config.toml
n_layer = 9
d_mlp = 2560
norm_eps = 1e-06
attn_scale = 0.0884
parallel_block = true
init = "normal"
lr = 0.00227
final_lr_fraction = 0.0
doc_mask = false
train_tokens = 649100000
dataset = "wikipedia_en"
Each number is 128 + 24 x the weight over its row's rms, rounded and kept within 0 to 255. Layers, rows and columns count from 0. The size above them is the row's rms in percent of the matrix's.

# layer 2 MLP up, 2560x640, rms 0.103, rows 1064-1106, columns 400-479
size [101 101 104  98 102 114  96 106 108 104  24  97 103 106 114  97 111 108 103  95  37 110 117 103  36 117  97 100 126 106  29 106  17 113 103 100  93 101  97  99  96 101 117]
[[126 153 114 131 107 106  83 131 108 140 112 140 155 140 116 157 130 117 159 148 132 159 137 119 125 134 123 143 105 100 107  97  95  79 143 131 109 128 122 140 101 119 134 125  98 164 141 109 112 137  77 123 150 109 153 148 136 125 134 135  32 149  67  94  87 104 121 119 149 132 120 120 114 182 104 162 106 111 108 113]
 [ 98 109 109 124 140 113 109  94 107 131 154 117 156 119 141 154 117 125 112 158  90 136 127  93 107 107  90 148 132 126 137 135 128 151 157 154 120 150 105 141  94 121 144 135 116 158 169  96 151 156 159 172 154 123 132 108 130 116 122 121 151 103 110  97 106 125 146 123  94 135 120 116 120 134 162  76 115 189  96 117]
 [121 135 108 143 108 118  96  81 142 122 152 144  72  69 128 145 123 153 126 137  92 123 129 169 148 128 145 182 122 130 101 135 134 127  98 111 131 141 139 110  71 136 133  99 122 115 115 135 121 138 187 115 105  65 123 141 137 115 130 122 147 142 155 102 133  65 141 126 129 118  87 128 103 134 142 139 114 129  99 124]
 [ 75 185 106 124 104 124 130 126 123 192  83 136 121 131  83 133 150 150 105 113 121 134 139 127 106 149  72  92 107 132 110 107 139 154 144  98 135 122 148 126 133 117  88 166 126 107 132 151  71 144 128 131 159 161 112 125 161 155 132  95 154 122 125 117 156 156  80 151 130 152 141 116 123 115  97 123  98 124 166 132]
 [151 108 154 123 136 110 133 137 117 112 154 127 116 106 130 114 145 144 111 128 151  82 149 173 104  69 172 164 164  88 137 149 169 143 135 174 136 120 172 122 110  87 141 108 142 135 147  82 120 148  93 155 149 115 163 115 151 132 110 140 134 100 137 120 136 114 153 160 114 111 145 134 105 133 129  91 162 128 115 137]
 [125 120 137 105 149 116  90 133 113  65 140 155 121 127 118 134  93 121 139 120  95 113 135 133 162 121 123 105 122 146 105 175 136 104 110 115 156 137 107 120 124 156 195 147 134 131  93 127 105 154 156 179 153 185 152 125 124 140 117 108 178 134 128 140 122 174 159 117 113 118 132 111 173 158 145 147  97 141 127  74]
 [174 133 195 125 151 140 166 107  94 129 121  82 107  68 120 147 110  90 165 159 142  96 150  82 112 109 154 135 135 148 131 177 111 118 118 101 120 141 120 118 132  93 120 127  85 129 146 107 105  88 176  99 150 121 133 163 168 145 136 124 145 148 104 168 105  77 181 138 154 124 154 111 158 130 113 131 117 117  90  95]
 [140 129 165 130 138 126  80 175 107 140 141 109  95 111 145 108 148  92  98 122 128 150 139 143  95 164 139 122 153 118  90 151 152  81 122 139 105 129  82 124 136 127  62 143 119 182 130 110 131  99 128 147 109 147 161 129 108 110 193 147 108 134  91 126 143 115 111 107 149 131 138  97 130 130 143 105  98 123 137 137]
 [144  98 136 130 143 138 133  98  90  93 144 125  98 130 141 104 130 140 106 145 115  96 133 121  90 119 121 134 136 120  86 129  85 174 149 140 121 133  79 117 141 152 139 166 133 112 114 129 121 118 121 151 161 111 115 102 169 139 128 144 129 128  99 134 183  97 143 139 114  98 152 142 139 102 126 121 134 129  69 132]
 [139 123 133 151 107 135 100 150 100 125  83 114 100 139 118 139 143 113 160 139 162 177  83 125 107 121 110 116 137 113 163 132 147 148 120 131 176 132 134 122 169 160 165 127 109 141 133 107 143 139 141 146 134  86 107 162 125  94 120 153 128 121 150 157  97 117 182 147 129 103 136 113 124 174 163 121 169 128 150 104]
 [182 137 110 127 124 172  92 139 112 120  98 129 129 125 122  50 112 144 125 102 147  65 130 143 134 214 124 135 127 103 111 115 109 151 120 150 171  89 146 157 102 113  78  80 131 115 153 155 117 142 139 141 156 129 130 138 122 119 110 123  99 128 182 117 129 116 121 138 117  62 135 117 130 124 189 148 155 121 136 132]
 [175 126 118  93 122 116  86 151 115 116  97 153 120 134 120 107 117  97  92 108 134 122 126 139  75 142 130 122  87 146 115 144 118 142 130 123 156 109 166 144 104 146 154 140 139 141 139 145 112 132 109 116  69 131 123 130 105 125  97 115 138 128 131 149 165 123 109 114 162 184 133 110 127 153  95 106  90 129 148 181]
 [124 123  62 126  82 146 134 143 102 110 171 153 137 110  92 109 107 124 131 171 157 107  96  68 120 130  59 129 142 119 116 118 124 173 102 138 118 110 129 115 127 107 151 102 142 120  98 152 152 164 186 147 123 120 111 113 192 100 100 100 123 131 160 108 149 132 124 107 132 128 133 144 123 143 154 181 125 135  99 135]
 [104 118 169  81 138  97 112 103 104  83 177 124  51 112 119 138  80 130 107 127 150 120 105 146  86  88 158 186 159 165 147 130 108 131 123 171 114 153  93 116 132 134 114 140 110 152 113 144 128 123 114 104 158 102 118  96 152 103 141 115  77 109  99 147 113 114 154 145 157 107 127 100 119 162  76 145 112  74 171 174]
 [103 183 122 101 129 115 128 122 137 130 118 113 162 100 135 139 158 127 101 102 132 105 149 145 118  81 172 109 110 140 134 127 129 129 121  67 104 103  92 157 116 158  92 116 130 133 112 109 106 134 123 149 118 113 149 105  97 151 146 104 160 120 159 157 170 148 118 110 143 118  85 154 122 123  71 109 133 151 127 178]
 [132 141 113 161 121 160  98 115 129 116 154  99 136  90 147 146 110 136 160 151  94  93 107 139 118 125 109 110  96 125 149 101  96 103 150 108 123 131 127  92 157 124 126 133 120 129 128 188 114 182 143  93 124 119 118 127 172 128 133 104 114 130 126 151  95 169 123 103 119 118 106 116 129 140 162 170 133 111  99  73]
 [112 120  97 138  81 126 106 150 118 112  94 170 131 155 109 139 146 151 147 161 124  96 127 115 132 119 164 127  85 129 146 140  98 140 129  95 144 114  90 144 123 147 160 125 108 107 134  77 143 121 118 104 128 130 118 140 127 192 146 141 153  95 110 125 141 107 107 117 128 155 140 121 147 115 139 155  95 128 166 155]
 [162 131 119 111 134  86 113 138 120 166 140  93 129 103 114 127 145 178  77 125 151 125  89 155 130 113 146 139 115 168 148  97 130 132 181 134 136  91 145 139 154 124 128 135 110 103 133  96 109 141 116  95 150 146 171 114 141 137 127 112 141 128 141 108 124 149 120 134 119 105  99 179 166 193 156 130 145 117 150 153]
 [136 147 172 144 118 122 127  86 133 170 135 183 140 142 135 112 129  87 122 131 136 147 128 124 149  75 121 102 150 120 121 164 106 148 128  88 119  91 121  94 117 128  89 132 130 113 180 125  81 109 170 141 123 130 113 169 146 105 148 166 161  68 122 132 148 129 136 125 137 190 132 133 150 104 137 140 136 149 140  97]
 [129 130 116 144 122 122 121 144 151 125 160 134 109 140 114  71 106 132 104  95 132 176 137 144 127 144 125 144 131 145 151 114 140 125 147  81 137 134  91 121  97 124 138 147 110 146  81 154 141  86 154 151  80 144 128 121 182 146 115  70 105  84 158 100 138 149 126 163 149 112 182 165 149 127  98 178 152 134 100 142]
 [126 109 133 112 100 118  99 139 178 160 120 126 124 103 104 153 151 149 147 121 141  93  98 112  91 200 128 133 131 153 116 120 122 126 165 138 151 150 132 133 140 140 120 109 114 119 112 133 121 113  93 131  98 133 123 131 159 124 125 135 163 103 157 172 104 117 122 151 151 107  67 145 115 162 110 121 125  74 103 138]
 [ 60 118 116 130 101 127 102 156 125 144 153 143 144 130  82 101 124 105 152  91 152 132 115 133  92 116 153 126 155 138 117 131 166 120 129 118 191 104 153 103 134 174 186  81 140 110 140 135 118 126 129 124 118 122 136 111 141 121 127 173 141 144 137  77 200 144 107 150 143 114 125 125 105 114 134 117 156 140 143 167]
 [101 128 126 164 103 108 129 191 139 142 139 146 118 131 126 126 137 125 117 151  87 123 116 120 137 125 112 145  89 140 144 139 125 138 155  89 122 117 133 126 171 151 153  91  97  98  99 125 106 103 138 132 157 134 173 121 170 148 107 143 158 159  99 144 131 123 117 167 153 132 112 110 163 124 116 139 158 136 105 136]
 [119 120 115 145 167 157 123 124 112 166 114  83 133  97 118 130 112 126 138 142 151 140 159 110 108 150 149  94 135 105  63 143 112 128 136  59  91 106 139  91 131 105 112 131 108 134  90 135 132 138  96 178 124 174 141 121 142 154 174  94 106 133 162 145  80 149 144 117 135 148 112 122 105 140 127 131 123 145 149  83]
 [ 82 109 129 135 125 125  90 124 120 102 141 140 158 107 123  96 112 113 156  88 131 116 126 135 108 140 158 116 126 122  65 148  78 136 119 165 164 126 147 133 111 134 146 105 131 160 105 124  48 168 148 109 164 127 123  95 145 113 174  90 125 123 129 132 125 169 130 181  65 140 137 126 109 115 163 141 110 164 121  39]
 [ 70  99 183 115 154 126 131 141 129 126 155 131  83 105 125 165 135  85  99 128 125 104 172 143 149 176 109  93 131 112 127 135 119 174 122 102 133 126  76 117 135 129 129 102 117 134 157 133 137 110 153 185 108 152 125  98 121 155 171 124 160  93 124 152 131 152 155 156 108 187 138  97 134  99 116 133 149 156 121 165]
 [169 159 162 120 155  98 182 139 122 165 152 121 113 122 128 116  85 133 117 161 108  67 126 106  92 122 101  73 127 118 140 150 128 111  93 136 156 132 171 133 142 137 146  99 100 140 113 154 133 156 135 177  89 104 122 107 113 124 131 138 148 165 112 105 169 118 102 131 141 142 104  98 127 138 126 112 127 101 114 190]
 [114  73 137 124 150 140 162 128 107 101 133 110 130  84 123 150 150 137 139 118 130 138 127  88 154 150 161 127 137  99  92 131 169 130 108 123 182 137 152  99 148 127 128 129 127 146 144 130 132 119  76 108 147 152  90 161 192 102 151 128 142  81 106 131 136 106  96  92 131 172 119  85 137  98 133  78 130 118 113 146]
 [150 158  91 111 126 114 123 107 139  93 130 174 153 152 108 153 123 173 114 116 106 132 199 129 119 103  58 144 140 144 152 118 137 192 136  92 125 139 130 110 135 142  89 114  85 152 158 166 148 162 146 129 169 129 101 151 126 140 130 143  88 106 110 126 126 141 146  94 138 106  92 151 142  92 104 164 132 157 138 129]
 [159 131 124 128 115 114 172  88 141 164 164 107 125 118 103 141 165 122 176 146 129 133 137 102 101  90 194 208 130 122 102 138 144 127 141 118 127 124  64 132 123 188 149 125 112 160 144 124 119 132  88 138  87 132  97 104 143 139 127 107 136 108  89 109 140 140 187 133 173 124 141 125 147 133 148 165 127 120 151 147]
 [122 130 150 156 117 123 131 154 127 136 203 120 129 134 107 133 127 152 114 114 111  95 123 136 123 123 109  80  85 133 137 123 144 178 132 114  98 140 139 102 123 113 118  99 134 141 141 104 138 115 123 122 126 122 162  88 130 129 137 147 176 115 113 178 136 172 128 142 137 115 126 122 102 150  92 134 131 135 103 132]
 [147 131 114 160 112 141 126 117 150 129 139 122 146 161  95 109 104 117 108 122 125 158 168 155 143 124 127 150 121 126 141 119 139 148 125 112 142 154 136  95 142 103 158 118 122 166 118 162 110 149 116 161 130 133 115 148 179 124 116  88 111 108 180 166 146 145 111 119  82 112 180 130 158  93  99 159 140 143 108 111]
 [106 118 112 176 176 113  60 146 127 138 122 149  98 147 135 108  95 126 151 139 142 121 112 133 127 139 119  89 117 112 105 159 151  87  98 133 116 134 148  98 143 131 123 134 126 103 154 103 121 156 120 120 136  98 144 145 129 126 150 132 130 129 122 131 210 103 156 121 112 143 103 144 121 123 153 138 148 136 135 135]
 [103 174  98 178 117  62 119 179 145  88 124 110 106 107 115 153  91 204 148 158 142  96 104 137 145 117 122 150 110 128 135  74 117 122  89 150  63 132 130 138 102 116  93 126 125 121 122 143  94 110 147 154 155 174 147 150 141 141 151 162 131  68 125 142 131  99 107  92  86 166 117 113 143 134  81 142 131 103 106 140]
 [133 115 111 115  94 164 109 144 155 135  90 105  94 156 132 143 110 157 140 155 109 112 113 128 129  85 136 102 111 142 146 175 123 174 121 153 121 134 115  67 109 135 126 120 153 139 124 141 140 157 134 140 134 155 127 110 130 159 139 163 124 117 130 102 151 157 111 130  85  89 146 138 108 111 108  96 102 138  84 111]
 [124 125 126 133  93 125 117 160 135 160 160 113 106 134 110 123 106 118 117 128  78 141 177 131  57 114 103 129 166 142 157 151 179 146  89 142 111 146 138 112 140 110 118  74 157 123 119 141 149 148 135 139 153 179 115 130 103 157 107 119 135  86 148 134 135 108 134 134 117 139  92 131 152  96 127  75 131 120 152 123]
 [ 85 130 122 120 140  89 134 124 152  87 108 141 126 172 130 160 140 125 176 146 133  79 175 107 108 138 142 152 120 118 113 141 114 156 146 119 142  95 141 130 135 154 148 106 139  99 133 125 113 163 134 143 107 141  98 136 147 144 128 109 144 123 157 138 133 165 155 191 138 151 129 148 133 106 105 147 129 122  93 147]
 [136 137 117 184 120 150 102 167  78 118 151 136 145 140 131 150  99 122 148 137 121 116 111 108 165 133 135  92  82 137 126  73 149 140 125 128 135 130 137 170  96 128 125 111 132 111 109 132  77 120  90 111 138 114 157 135 148 128 126 119 150 154 104 136  88 147 125 121  94 156 140 138 103 158 164 132 123 131 130  97]
 [113 141 141  91 144 133 123 103 195  95 127 155 111 119 106 172 136 144 110 145 145 122 120  91 151 146 133 127  78 162  91 101 122 107 141 107 124 133  81 115 102 143  70  91 124 141 112 114 171 137 136 111 179 104 103 139  87 129 117 148 124 114 116 112 109  74 142  94 134 105 160 111 156 130 120 135 138 152 114  86]
 [ 95 117 137  86 171 132 159  88  92 111 122  76 154 109 120 123  87 180 151 115 126 138 115 124  87  78 122 102 111 131 146 144 109 131  88 117 113 173 130 105 160 133 122  64 122  97 146 144 107  75 125 127 142  87 131 127 152 111 161 166  77 144 106 136  78 141 134 122 118 108 124 170 137 147 152 139 122 124 104 145]
 [ 86 120 161 157 193 133 130 130 114  93 157 128 162 116 107  87 124  98 141 136 128 101 162 146 120 153 141 118 149 143 119 116 145 125 136 105 137 106 170 141 157 128  74 108 125 140  83  92 128 117 124 136 153 144  90 108 140 109 122 112 104 167  56 105 117 114 134 147 129 183 121 159 111  82 101 111 109 138  93 142]
 [103 152 153 126 102 133 127 112 121  96 156 112 112  97 101 114 134 113 130 102 125 110 108  88  90 145 158 130 124  96 141 100  89 111 122 138 160 151 158 133 142 132 131 151 127 116 111 138 113 127 150  91 156 137 130 124 124 137 110 132  91 173  85 117 129  97 141 137 157 140 167 116 119 161 103 125 113 118 137 134]
 [ 61 113 114 197 144 161  86 121  88 127 128 111 147 132  94 147 146  99 121 134 121 149 138 127 148 139 131  82 118 123 118 139 112 128 162 141 140 108 133 110 133 145 139  77 105 120 162 147 110 116 134  80 133 124 100 131 108 126 178 128 116 109 111 120 137 120 182  81 129  93 136  97 153 107 118 126 158 146 141 120]]
# layer 2 MLP down (transposed), 2560x640, rms 0.0951, rows 1064-1105, columns 400-479
size [101  94  93  99  90 114  94 108 104 107  30  91 109 104 109  99 111 100 107  94  49  93 106 104  47 113  96 105 131 106  35 109  21 105 109  92  92  96  99 100  94 103]
[[134 113 123 138 160 117 132 148 145 138 122 147 133 129 133 136 111 119 151 158 131 120 133 126 134 126 151 127 124 110 148 136 117 171  98 171 121 125 119 141 130 165 155 120 165 151 100 175 131 134 123 174  87  82 144 108 120  94  86 120 116 114 126  97 121 112 148 135  82 145 132 155 104 151 119 138 153 110 135 173]
 [116 151 124 126 109 148 104 117 109 142 125 110 112 126 101 107 119 120  97 123 138 136 157 150 128 141 103 152 123  87 145 145 124 137 135 120 147  80 123 153 147  86 118 122 143 183 181 144  88 121 128  92 105 158 151  89 121 104 137 184 139 122 118 128  77 141 136 118 111 121 177 140 108 182 120  81 121  89 123 117]
 [160 153  65 149 108 125 140 130 130 104  62 141 117 143  98 119 132 109 134  93 132 129 145 161 154 128 159 165 169 123 149  83 114 116 131 142 133 118 157 132 150 152 134 103 160 151 101 151 148 112 146 116 140 126 140 121 129 151  87 106 125 133 128 170  97 104 153 142  94  98 137 137 106 164 141 139 130 135 149  94]
 [103 171 153 152 138 127 126 130 125  92 104  93  96 132 154 156 131 128 127 121  81 103 108 130 115  67 109  72 130  86 128 132 140 155 122 169 155 141 144 102 104 148 139 111  76 114 154 107 123 119 152 152 158 154 145 102 101 163 102 135 178  86 122  90 106  98 145 148 131 134 173 153 152 153 130 123 116 113  97 158]
 [140 156  92 123  92 126 139 113 124 128 102 104 115 138 151 109 132 131 152 140 126 115 138  95 132 153 114 134 115 127 125 186 130 146 106 112 131 152 144 110 118 156 103 137 123 143 142 102 118  97 174 141 134 124 120 183 137 121 121 125 142 186 133 100 110 108 171 138  77 105 125 132 151 209 132 140 151 113 148 104]
 [170  94 123  88 126 103 139 111 132 118 108  81 125 147 130 137  86 146 124  92 121 130 124 132 140 138 110 124 147 104 114 114 110 129 103 120 142 103 108 101 143 154 200 135 121 154 129 103 142 154 132 142 160 159  69 105 110 146 111  88 149 164  95 126 133 155 133  99 150 144 126 122 158 119 136 164 111 129 131 105]
 [140 131 155 164 120 112 138 115  92 129 140  84 140 154  79 150 116 166 123 113 109 126 130 105 142 151 144  62 126 155 121 118 116 116 116 107 115 132 138 154 153 140  84 184 135 149 124 115 110  89 164 128 124 180 158 143 121 146 129 130 149 116 164 111 129 136 144  93 137 126 123  96 127  94 105 127 128 100 149 128]
 [136 145 128 126 166 143 165 130 119 100 139 119 156 155 129 154 125 103 130  90 138 146 107 109 116 146  83 124 147 136 115 170 147  98 131 149 112  77 112  93 158 153 156 135 111 162 153 118 118 133 119 120 114 167 155 142 131 136 119 137 144 155 165  94 139 120 126 162 145 120 129 114 144 101  97  95  93 141 135 126]
 [123 131 146 133 152 146 149 101 131 121 114 112 138  91 104 118 102 173 150 139 133 126 166 216 176 117 117 108 101 122 179 146 117 118 122 116 152 126 113 107 162  75 143 125 100 132 110 149 110 106  82  95 166 116 142 140 135 125 118 136  76 179  94 147 113  74 152 130 129 137 144 103 128 137 126 149 118 103 146 158]
 [141 151 133 154 102 143 109 145 102 151 111 139 124 134 104 164 149 107 124 159 101 138  99 164 124 141  59 164 155 135 135 133 110 126 167 133 140 151 171 160 133 101 145 109 145 143 146  83 108 157 154 172 116 116 139 100 101 109 114 163 131 116 104 115 130 151 153 136 115 135 169 135 136 134 127 139 132 136 164  98]
 [119 149 175  61 127 161 151  96 138 123 123 101 113 154 109 128 107 104 127 168  93 166 126 136 148 117  83 132 156 145 117 151 113 172 116 135 135 136 154 140 162 194 113 172 183 119  69 132 131 135 113 134 161 166 140 127 112 141 114 129 127 102 113 130 107 111 122 127 206 159 120 114 125 123 127 120 154 130 120 134]
 [123 145 103 151  73 102 104 117 126  72 124 119 175 151 133 119 134 146 138 151 137 134 141  98 132 122 159 123 137 139 140 158 138 187 139 106 113  91 117 139 107 124 128 123  88 121 109 159 158  72 126 140 143 137 115 162 107 120 166 140 121 133 177 129 131 132 145 165  76 133 143 109  96 156 181 120 128  68 142 117]
 [124 126 106 129 134  89 136 158 105 121 151 135 137 124 132 119 131 131 120  96 167 112 120 133 155 157  95 166 147 157 161 124 121 161 106 140 162 119  97 101 116 116 157 115 159 121 101 106 153 128 140 103 137 144 147 139 127 105 149  92 114  85 159  80 143 133 142  95 150 144 163 157 119 189 166 152 155 127  96 133]
 [115 101 138 111 173 132 163 139 145 136 144 149 110 133 109 136 140 116 122 134 144 103 128  99 120 181 135 143  98 140 174 122 146 156 171 144 118 121 149 128 104 132 141 154 185  81 139 135 134 119 181 112 132  76 115 106 144 132 167 131 111 119 122 175 110 165 121 170 129 110 104 108 122 136 120 137 114 162 172 164]
 [ 84 121 107 125 120 103 123 120 135 124 158 156 119 115  90 121 133 163 124 117 113 114 134 122 136 104 137 129 115 116 131 142 119  87 122 123 158  99 132 137 111 139 139 162 125 127 158 142 135 126 111  92 124 141  80 170 127 116  97 112 108 130 154 105 119 132 163 115 126 124 122 130 157 107 153 130 104 163  83 174]
 [158 121  83 137 138 130 113 117 141  96 136 101 166 110 140 157 149 120 108 145 108 149 104 120  89 128 141 146 155 154 115 137 131 140 129 150 147  93 122 114 161 160  93 108 118 110 164 201 137 110 157 148 161 119 162 145  69 120 110 183 128 136 156  72 140 122 160 173 129 173 136 113 138 145  79 100 110 113 108 181]
 [ 96 133 120 142  59 130 105 131 137 110 116 169  91 122  90 127 147 141 129 128 156 136 160 151 101  87 101 162  88 104 124 168 104 157 150 159 121 158 124 160 129 147 103 128 155  69 106 106 142  70 150 150 147  90 109 128 158 138 143 157 169 146 115 175 187  94 122 130  73 173 126 142 161 137 185  99 132 137 124 152]
 [146  95 103 158  87 121 152 143 148 147 113 141 106 144 152 103 137 131 141 144 139 139 151  77 124 129 152  88 145 139 122 136 171  93 115  89 154 170 131 142  96 143 150 103  85  91 172 137 182 143 106 158 129 112 127 114 131 145 122 141 118 149 144 142 141 124 145 116  94 145 140 147 132 137 144 132 139 147 175 166]
 [133 133 125 139 114 124 124 120 110 148  87 131 106  98  89 130 123 127 152 104 130  88 114 119 142 111 176 126 148 140 144 141 127 152 125 142 136 107 127 159 137 101  99 173 105  98 153 134 138 142 118 142  86 148 152 114 148 171 157 148 123 143 137 117  85 113 105  93 136 194 143 150 128 121 129 104 137 170  95 116]
 [144 175 110  99 168 121 176 139 156 129 140 147 130 134 129 137 112  82 148 111 150 117 139 146 160 171 150 120  89 136 141 148 166 105 165 162 132 149  95 118 114 119 116 141 148 116  89 166 158 126  87 112 151 103 126 161 107 135 136 115 118  93 125 131 162 183 154 143 119 160 137 109 149 127 129 146 135 125 126 114]
 [105  90 144 130 141 129 112 121 119 113 115  99 113 130  94  84 162 107 109 146 123 150 158 133 111 105 144 133 155 142 167 143 128 132 179 102 114 119 165 121 110 147 110 127 115 154 159 133 157 173 127 125 130 125 152 139 133 109 139 116 132 117 138 136 111  71 105  82 105 182 137 132 143 123 108  65 107 128 121 130]
 [147 153 140  77  85  39 149 143 126 170 105  95  91 143 130 123 134 121 137 145 138 121  86 142 172  74 103 114 120 148 128 187 179 131 135 129 146 159 117 143 145 144 125 138 127 137 125 129 161 103 147 117 165 120 124 164 131 121 138  90 139 138 113  86 146 136 130 135 123 135  93 180 143 117 122  91 120  74 131  79]
 [134 162 105 176 130 148 146 150 125 152 129 132 149  87  99 104 112  84 118 137  80 148 152 128 164 159 132  98 117 141 117 109 128 135 140 136 135 149 150  78 156 174 143 138 119 106 106 135 138 138 117 110 140 127 126 164 140 120 137 163  92 112  96 124 130 140 138 133 155 165 141 113 140 115 100 137  96 141 119 141]
 [131  94 112 127 110 126 120  99 124 136 116 100 101 103  99 125 132 162 142 152 143 150  99 122 108  96 152  97 134 146 136 140 135 100  99 141 123 120 127 143  89 168  95 130 142 105  92 140  94  89 150 118 114 148 103 134 115 167 163 148 125 106 123 142 146 105 146 112  94 117 118 116 131 116 168 138 108 124 153 136]
 [134 120 143 113 133 105  99 126 135 119 136  95 101 133 129 141 120 113 138 160 159 209 144 103 134 123 115 116 132 121 154 101 121 148 115 151 191 125 138 119 112 116 132 133 165 129 132 139 135 148 131 125  74 118 158 123 137 110  92  86 120 154 138 144 120  90 144 150 146 103 165 184  49 149 128  90 106 118 153 159]
 [118 141  94 142 110 115 166 178  90 123  92  94 140 141 120 162 100 155 148 165 144 132 100 108 128 166 109 130  85 119 136 110 116 131 161 127 175 116 133 111 115 161 123 146 136 142 134 135 142 110 120 107 143  89 107  80 121  96 108 106 114 140 144 168 178 164 125 157 139 130 116 114 182  97 131 165 100 121  73 123]
 [161 155 135 143 151 146 108 142 167 128 117 120 129 139 132 125 134 129 153 130 145 165 142 140 177 138 130  98 124 122 111 108  88 131 146 133 115 124 165 140 145 108 129  86 140 127 156 136 112 189 107  70 137 112 131 135  64  74 145 126 184 146 124  96 119 123 148 149 157 122  92 152 135 101 102 100 134 125 120 127]
 [ 91 105 159 120  75 113 137 120 186 125 126 170 145 119 194 133 135 172 110  95 101 145 106 145 119 122 152 170 132 128 138 104 155 170  96 151 147 143 110  75 141 150  97 118 132 159 143 100 105 122 138 105 163  98 125 166 161  96 110 101  97 105 123  75 153 121 126  93 122 132 134  99 123 132 120 117 136 150 121 131]
 [138 153 128 125 150 128 108 109 156 103 137 122 134 154 101 129 136 136 167 136 112 116 182 120 121 111 126 119 153 126 108 146 114 120 125 151 104 121 139 118 123 102 111 144 140 119 117 120 127 133 115  96 164 155 135 116 159 128 141 141 153 115 107 142 117  93 122 140 154 127 148 118 139 127 127 135 137 127 111 134]
 [204 131 130 135 117 142 118 157 169 145 148 122 112  94 117 132 106 130 147 126 144 131 134 131 126 134 166  93 111 151 126 118 133 118 130 126 104 105 148 126 134 149 150 135 117 114 142 147 133 157 132 139 124 110 137  95 163 110 116 162 135 128 138 106 111 165 138 132 144 118 145 122 120 127 153 154 123 121  87 129]
 [150 150 113 136 145 114 105 133 125 135 176 153  87 116 149 163 107 168 146 115 141 161 143 151 140 110 110 120 118 136 114 127 129 132 114 129 104  97 121 142  92 127 110  77 175 160 113 106 132 129  89  69  80  94 188  91 113 148 127 170 149 126 135 125 124 211 194 126 121 169  88 144 109 106 140 121 152 125 135 153]
 [115 137  93  84 164  95 118  92 120 178 101 115 104 125 125 145 107 117 121 132  90 139 127 142 137 142 145 138  78 127 109 128 109 159 129 142 150  92 100 103  88  96 146 101 126 163 150 152 108 138 109 131 127 147 145 133 109 119  99 146  87 126 133 105  79 114 122 122 143 149 196 158 181  92 145  80 137 112 117 109]
 [113 104 145 131 128 100 119 149 121  86 127 156 133 160 128 108 134 118 117  78 125 109 151 102 140 129  98 153 140 162 136 130 114  70 139 133 169 133 185 134 126 169 127 173  81 102 126 102 125  81 125 107 116  52 105 132 124 116 134 117 139  95 111 132 153 144 222 158 147 108 132 128 117 196 124 120 111 144 131  81]
 [112 157  43 131 109 136 165 164 125 107 140 129 148 143 114 149  69 171 152 159 143 128 128 156 164 114 105 133 113 142 167 131 142 125 162 126 150  63 160 144  96 101 120 141 165 155 123 114 114 136  87 125 104 151 147 108 163 128 156 141 126  91  96 105 143 162  91 145 148 133 135 151 122 122 129 110 169 128  93 143]
 [108 146 138 200 124 146 143 125 170 114  80  89 122 141 153 134 106 152 111 121 155 127 146 114 131 143 146 124 130 129 119 160 126 139 127 136  92  75 125 142  94 140 148 146 128 124 144 155 149 129  97 119 136 121 111  72  94 143 150 105  95 142 168 112 146 144 140 112  83 112 128  99 125 118 146  84 114 152 127 126]
 [124 159 155 108 136 161 166 104 127 126 125 111 155 150 114 150 145 111 128 121 115 115 165 120 138 169 138 118 150 171 111 118 116 119 108 143 119 141 118 149 144 154  92 126 165 178  99 164 153 136 116 121 141 124 175 119 127 123  79 121 125 143 167 132 137 148 123 165 128 120 109 123 135 117 115 124 120 107 108 127]
 [126 130 136 163 148 136 168 138 119 129  91 121 162 171 111 134 165 176 127 110 168 134 147 116 159 123  77 146 142 122 137  58 132 144 125 146 126 113 118 115 116 139 110 139 151 119  98  73  84 127 133 145  68 143 112 149 157 170 156 126 173 129 127 146 134 142 135  83 105 167 127 126 171 120 136 134 106 156 127 134]
 [108 146 124 148 156  95 140 141  72 120  98 113 153 146 147 133 130 100 136 117 153 138 114 156 152 103 155 128 160 128 124  97 103 152  93 114 131 134 147 130 109 139 130 119 118  72 116 187 120 122 153 144 144 120 137 116  89 151  88 153  63 177 104 134 144 136 132 122 103 126 128 129 111 107 131 132 137 110 128 146]
 [163 137 121  93 149 110 102 157 133  94  82 106 117 104  92 130 176 159 135  95 147 113 151 112 155 107 139 120  76 153 103  98  91 120 158  94 115 112 144  94 134 136 106 119 134 135 142 154 159  81 164 133 169 117 116 126  97 151 124 109 149 121  79 133 124 150  88 114 124 139 135 160  79 155 170 122 160 113 122  96]
 [ 86 142  70 116  96 109 124  94 135 128 134  89  92 166 133  78 177 170 164 112 134 164 143  85  94 143 184 162 107 139 103 119 107 145 146 116 110 124 147 122 130 143  79 100 126 130 151 125  93 147  88 150 132 124 103 148 128  95 110 145 131 133 134 153 104 123 126 158 127 122 161 116 115 154 149 115 149 111 157 109]
 [151 160 114 121  95 150 111 158 143 130 116 157 148 155  91 120 143 123 116 114 121 145 147 113 121 121 177 115 126  98 155 116 106 134 149 138 157 125 126 119  88 142 136 142 120 154 144 124 141 142 149 117 114 129 156 134 116  78 159 141 144 140 134 135  97 152 135 137 111 107 106 116 136 149 126 110 126 163 126 130]
 [111  63 105 123 172 113 188 125 122 120 138 128 119 143 143 135 120 170 148 141 129 160 100 124 115 145 121 125 124 136 110 124  92 139 163 170  97 141 131 113 148 144 135 156 124 158 125 140 142 151 175 119 118 171 123 151 138 103 136 108 142 110 123 142 137 112 169 131 128 117 106 120  98 134 123 132 111  99 135 100]]